From a checkpoint of a small transformer trained on Wikipedia.
Architecture: RMSNorm before each block, rotary positions, no biases in attention or MLP, untied embeddings.
Training: a variant of Adam for these matrices, 121M tokens.
Each number is 128 + 32 x the weight over the matrix's rms, rounded and kept within 0 to 255. Layers, rows and columns count from 0. Numbers have three digits each.

# layer 6 MLP gate, 320x128, rms 0.122, rows 152-168, columns 0-127
141122148169078085142046149163084203129162139099107025177153164134118146145192136150106133120167157083149204089103142141095076120113081058139074158108167103179128152171121143090090116105172171128104090128164077134169081131192064114150134158041078118089135150141191116139155170106126083181108065140133129108073070149133155134146141116108124079094089081113150168133211155168111082096109
201172170156135117097115154148099124111137130157112099114118154122086202157185124147072108158108119122121086102061142129109145157179133108070139145153096099068064126081095189069105145119078112139025070122143154155146073148230112089061137169075122168056167098182135120154130105111167054211133165157147205106119176130155112152090101141146126127145083125178136157127128126134109129165142
124078153200191128085123172182129134086185121105175135095083160098161113152142117089144117101118146125146191071050136183142103120133159156139211096140112075168135145206095101127108069130110111134093116203130152145172093144124118160149076131139138194185169152147127179105201145084132120118120200080108136115089127149143130132131166182100114167120129196154101145125121123120100126086136
161142124130134188135085140184100176136139159122159134128120165151159159146147108138115133123196060069101125121093135157147113004130175132137071170134117124129063130122129195128124118137113097078097092170075124164092173137146171110167170106189143113141149167142158104129110124103139122159143156092120119135126129097126095164099125174174157073175099115147080172107153204131178081124111
150140065122123175145114166099081166144072174136096111179116099168106164156162146103090125181105092096104126153127119024125116078083086095085114133113099135144164104123149153108140090139160093096107147107196174076125141188149097068129187118160127085163120091069069179097205167128132114133139124164129156123222081142104108159122034079140148091217163176097188133139149156165144101126163
115126116147117131186082074173154127125110148141128083124089115163127114131176095092136111095167107125125169135096102078148169147134159153079149108133149147132174060179100134125119184129142165122093087137144144196131152140115147118155094125137118084166106170057075200096139164162160133113137171107092118082060109115096096198159127124098157068123211110123124118123166139113152093111117
070131065144176137141057138181098140098164212141097075174092148161123115155145161139118087147120147116136141125118112087138051107101142036120141132169202088072140147099128143131200152129122112092091107094157121137226125181127146106099095192122114128113135119089116154089207191152148119212142120132175143099124114143163137199102142184128138081197077133087125182097165192085179128126143
183148130201130112168144128168097120170155117150182144151121115066133090165116092148081123141179140053135187153142067111125139129162142146135142115082136105110120118142079099116095159141138225115119136128145142114177106127075149124177111139142118086096079178131129142137107160143174163109131086115122163175140123164178126102111101160154105130126101117134079126156106123135087122106093
117082161142090146091082135111111111130146111089065131138137117135167111142132121127139140113094120100131154180147119134122098139141137177129133086112116133103117104168156104132140160163131133154159138129141129124120083147115100134137140070122129132163125110131166124138150112173115136088172151109097162120137149146121146142126073134111112103140148148110151142169157049148124114141132
118117153117164105097107076127132179173145172118145130148146149097119151115154146125149175149169189188086135126135101089131143147178139128193134138154071075095130104137121110179109072142117143079079109162127153137135084148093155099137101140137135118135150176130141121103128099142105127164129126090094103131154054097135153116093094065120111126165192139131119117169188099175116100125149
114082143161149083131142097088098122101127105097096159134155108149077136139170080130104178178151133109170087143075079099120134072188140143095158134150101117091136148151087151081128135177131125114143123118163170102145142127173130112125050178120051146132153164128069099139179096120112116122149127125149147118158092115136144182108114099164128166064141138128127110078100115096108154124162
109187134135092153128108092138101129063159097138153138152153095109123152099158143100136121172196086100161127118180095139115124111142103071138169084156111051128186119102202124118170189132146125104109141190137182078206077133115134083099125173088152240162150132095078076112193154090158089129126149157114102169152156169079109148176171083104136210121176130115123089103171155129142154149140
124161127142206105097177135107152063117090189195176073134128041143104066168145094118155145085185164090070152130113136119118191117145154121123109117149155118101160119142137135072162186193109156130086059141112139114157166142146064139126108125136099086087120179130108171165139099165119142091114084082073114143099064055103152186121115098106127064065149173169102112197115156152108092130110
111121112156121175099190142134115116186181165101164113123059156154142095144145121121108113142139135149147126122143112143146158128175105118076155138106133141180095138100176090176160130144082201149094149129131094144128118103153172097136197096131153115158171166109119130058117118110136111110135092175137102174146132086100115142104118131195114180140186117130073093105140164096087106108102
058154179150142082143108108146105172211200155197172122207151105136136115084117159139159134152138143099122136165164157096133156119111139107102094168133084122090096072092112137089119112121213114080136121124174085118171115170093089086093101085084157105143116154091137110112238114149127159175112106147161100105113055151155131053080141117155069065090141135094104105073159155173181116136099
200157082144194120074114125107152110115200108124153111184102083027079167163125108113097149148136148147160090180090146078051159082170104164165157095194141094121099115130077142129101114135075164069073093027100161052125071139151111112135104145151129172100174120109147125073145123079140121149157129105123135138135097118176124153116107133124132126125184163153101121106153078164094049153122
081128083112157115146171107169110175062169188110136174094130103103157160105129117100065052132117098130145144108134106145128140124107077120115152194134085058131166130144108096086123141162113100120110152120203131112114160093118113113202070106127137201109112121129121148181092101179111115132101183142091141079167106210102113122146151104084133088138132104116135150140159167180076099166091
# layer 6 MLP up, 320x128, rms 0.117, rows 152-168, columns 0-127
141059052117085097159104112163090087136061019133082074129164100094130150147135157061135106061093202106118144132085099135138188159163111127120108137123081138175155125116118125106115096100146095106120169145077132156165143101120127162195112124087123155128173193085116112124125106103150187097087103111128180105111107111174136155071122191135101118184182175067185113111171110078142137188084
143117126178135104157126114142096105112129109138128104073029150121156182209210152154140153173148107117114112113114119133124079102137164105106142122103135116147116147005157110054140088155120158120136149108087109132147155110190082090143169143139130130050105069143102079196156099124169085189137201096183109118126169103104127149090069196182099133118074114158111205128166069146078164145138
149077131168171087162147151198083099141118125101152109099063180121141137138128153142108069052139166104076097145126170131105131201167169199140090099161170156139094126136142106114107093104188142143150073147124109156130117149124083140174145141099112151136165076128115121129147118113171115121086109118082108141144140109186099182077117194155132181159097180170111090050121134115118102093161
119072140170081141104075102154074171123103135101139146076098112180163150125128132137240146122153095143145157102128196147139120154086138092165185106157132105136117143104083124072165144103104188134133134153146126169104122144063083143122139179142102086090095110138115076106105102134112087118120141106112106143147148131118134150133099078167119155158070109077179103101086128080099151155159
099188065142117133131140062085076118129166111143115117120142131128121092156088074134069141115126162226073076103151057137136074093147123134168147086094136107169130130089139146182170123135109091121122133148110128172076079135150167071129169134150145085133044182096129157098162161153133097083186153145156121143124112208080087152209210166104112148123149121158089144096132204139118161136141
134118110095169165163066084143135160090124127134143166073081152118085152072130189136161158129146164107153132124168082125147125112163137117061124165111127168148107114100096149110123113081124139165098149113141113123158061103149155138075100077087233113097149153176115115086092144081114068077110104134134137126093100137161100151118164128113136122159102128137101147133158121113203138180165
160123145134107092110174121146171108119104171108163138130092160085179169154040178155119180167155144132134109060122069232109116107129112202202139169141040100140121117170082180087090103150066105167137120099123096167084098103186188128087128099130121122121138156179128108120126062082168092146119201069096136138186115059091126110133062129089125129178104143191099163115151119143161145133122
093154113157161132082143138127157174141189120156138098157088167149140130139132169118114188118110104156145167113137079123113130097143081135099095167113173145117170151139141178152134102078104164149089168098190072106173104141127165073092039087109146146133106111119148128157096124149103127108157149180113168109066099111134105132101100103109162107125148185124108177084135139119100083133097
101120115078118086114154096101122147071146142143092127126106149135107112110136150116147106145136130118126092137099136080140169109178125104092147192149118120119114113081078174183095181114128099121130113108093173140133057145116147152139132119164129097159169145087093140095162110124093118143150131147146104141123157095131116108092132143078132113086122196179148110122159208096119071096135
143110127209113087149077122191122193085165099134126109096100103102079089186169126058108107135140100130147117085176173153124170188177126129121126150111113106182161127159071040166091096115124061098140132087130149092152097127154146123107151150133156179104104066144131148162115135167123159126171140099166165123127157129173108102113092112158107116146215138042136144136114153152119124105125
132094122174149114105179099120088177098190140149115067120140147094138155125126162151109137093130085108093125081093125104088143116153138133114167139127139145054168155147110147153149180174134166158148139139150089169135178103099190162133093114159094138167126105090093127092126110133094106096187157066073175166147151169218113153122060094129115152123104149123114149112113131047174070122134
126079175116159128167134118088140122121088085088160111125095108115056085139123021151132096120133160173154107117134144172066133120122160112131094140149098136167063131152094126157127114169184086079108162073103109129123129101180153097133145096188089099117045155148131157119131108092104098096142139200127133131131154055160164194118096051128136138181128114165170177174113170160080104107117
124158155169079144158180131166167096106193085119114132195141124104146064129106123126047089126113103114132112159102192149119121100137097175125225138105114104150063158139121174080087052109028128090138170108073117140168135079147184153132169096112126073129077136075155114081181134141161107131135113164137146097168165115131207136072095149135174131095119121097095097126117135128106208137129
092126119143147138133117104138189046141103142174122155112077164083149170117106142122139080120127165072113164113105147070106127143091096154133106104111186148101113101121126166140102161107122136120139091167155128134146158102142098111075146182162143168162125110077130096158142140206114151104140106141157204136131179114137176139115106098103131160117178154111108089053074126185108109095116
116158094180165135128112072122144102141098101129150131086130095136144112125151145085052083165159114114086116129187104097098162142095163122086194127097127197113114127106152093093125201099133089073180157154150116114118194158104168104078160228112149094094147147117123123100136097105142170146056050162147106094141181117116111135169065106116187177133161138149143109128107144150074120101107
123107143115145132207122091100149133130076158096176136070169167080089112114107122079193122121161087084063167101097160130143051144099129139103080163115099046106229114144099160205098125149079184086136118121147088124152109152120086094093115098132164125205154133194132097106182151175125134132081097175115158127074083105102111054108077058127142158175156094079126101087135179180147138123162
176176087156148101066067116114075157130172115131149100146128136160159167042122074084072136181154160170072136164077089102110135056104121118092036153154147086092119139128140124177106130114099136119110123147131165175143097122155151144102155151100101112148136144168157150074148131075130156132139108103169074085124119139121097168151156135154114131216137167193134156088166152126162145165129
# layer 6 MLP down (transposed), 320x128, rms 0.113, rows 152-168, columns 0-127
060124111140133071152131116152101163126155168161106120098175150147000164163110158152084178111159148153103123169091139147134175099065086067130167109057086143113095158104110055145138098131127092098188112110085159099104160147169149051128059152145216112154139142082135148156162143119104118085152071149165111128152090112182167113083107136119063095133068145142130131145148115172090146126111
162120098168080107177174116078165156082082184095120152097176138052139111152179118130116118086135195180137083142088098134140061109119140137058133128124150121110120095102146131173161103119130047182122135175103120169145084129108161100137137165174126078139132117146114116115145094141098109106168087160142193113171117190080112151138216154116138080076094143072150134159208092085172087067192
145133162053122138162164142113200147151162145152114161112192180137069142134191141135143147128180134105098140095103079139157153059112122158198160113175155151051184145166120101102173083080086165093164165135163155085115133105094104062135106140096129079162128163122146141110106147105125114204134092033113119138123081117100101108150135124122167181157114157147144134132193103161109053110114
129158137163150115092166172039139062169128100123172048139180122139128099111101101145087186105174178129120110153130120137130146138147134129136126101093127180189148157094150088161121128116103100101120058171100120097133134132195152176155154128111167163139114134130134180088084122119149100126070106080136157124114151135130093088159147090118099115097085196139136155092098137165137111150163
161119145137182164138144089137149104172092144078177126074122149167049168093120112136096100133086168101144115146119112069105095166084164104128102176167203136115145000070122126150091157155105123132075159147064134106105124138115060174118131180099170121079109176132160098192117139190168106170109151120125177123147183150109160130126137136108165064113152085154106160187164125175068114157125
117124108185103172138114068096119113139084184103135165154103178150149122087129079136118130164098112130084117114147128107141115117119107200122110129121127101133116181160156036120096147214102132130153096135149099100190133061113133143117167099118154152140132172091063128059164146150146107154083169173180114220136142096088093154125146099137112127137150118135078091147114157134168136161131
065148138131173100089089141154098105161107187164192101108166125121130115154109154200114106156122149056139097111092100058109181072139048152148135106126158130082124151129101182043120135055143162097174115095113084074137058210133183153089054143092156153128140119144124062155116123074131087180081133097128106115127082126200164154132107114116108178085089085113083166136118136178153159136085
145163180140141125067130088131093129131132085132146153169143149101123121123152128118098156128208122107108159148191166112067083147211157147125158121141145108142109082180092108086091156090081139101095115126173133087149097146117135152174107122092110138152094165149142160155112156166137136115116097106149108159055123149148104128185112185171189171160194126172104178101129112124124096131104
164128117137121132135063160190126073166107113148150152136143088097141154100118155146128163135129125151134152086155174157149082118094091153156131122077132170103077135111130121115139126108157169163076101112177100120172168111116123092117114139139148148061140082101119122151121142127117113105121125138154149156139130145118140148095121067130128138160157090107128140136113154175119164098078
140065094159135074121119112084138111041110142044093166150115114123125167164089094173151221147147168128132105071141123112136182170127074119104163092155096127154090184068146083196089092113146106089101037130140115097150110124127097127158153124143122144174107145100130144177082159079136123128132149147136121121123138159081114116162161169090131137175097146147161113089152076122171107158100
139029132142089122150182123131133110093133151091155111136156144120105126167139092129155142118107123135131102106101156129127184074134181094097136146167126151100162190099116124072168122134111149130255130130132089134141064154070110149099110092094137097090154156140061091132125116104060148141145120131143100095120087131122124142155151115134183154125096125121145117105146134150133173176156
183144144137146155119166120142094145110090116180136169138137107167105113194125098145052102157074121144143140087187080168104202141176129098151143136131125199120167102112099238103144189093095121145098154090117120147130182096142140097092137083115134136110159151170157121157122104117149079133108120173134157099148094175132083122128086092169121213062186120097138138137166190111121142114140
141161163172170168152089107152170072072127120107117118083153153119194142121104125095052123142137089116133138089093128194099107089118157150150120149082108103195110087137113182111072188127048150119118171115146089134126132139174146144099157109125132168131165145119131067169182128161143199092102140166124085113131187113124195235172088075138122102095196127113118145150116169193064148076129
109143094111105109071140141112138191135104111070164138109195109140112072157145068106134204115145069108106093134147123151125110146184177079090141172192150154127140107118140119071150166120130133156126160130144158115115125120109126143157158140093092139146144138134171150137146125109184142112063113118132112151106153138121089115200177120106078060206142138141174147132062102089120129159082
127151147165098125112134134110148146126219088100105113080151168161102128184128172099147110143157091092135180128167125120092093092113114155161163122163178108060140161110138099052123115122117152128139119101096107063105126092198164085133171169094169167133135195116052133153150092087148171125026129107159091148107109162150114159206129146115104178109108168058140150196177162128155113109056
198149151223125109145075087103126222173143090109114094173125160072085120211106114090092126059194091127082111162106113120138086113111083115119142092145135107073140127153115179101097114039073135104215115057127131075135127098081168139116106150149131161139132082164110145102227094183169146134141163140148123129149129137106123196154083117104140132124111099137128147137168155188140134145090
121153125107131150143180171122088150091112103109106175124092116174155130131178129141056107156152113150137128079128138111118102137158134059099168144169074103096169119146143099113140120124184139143130101128079169152106129118141150229073084099146148140143061087035112121185056106151120154141100138107151113143088104179123190131141155147096109111115110030142146111125170080131104082153132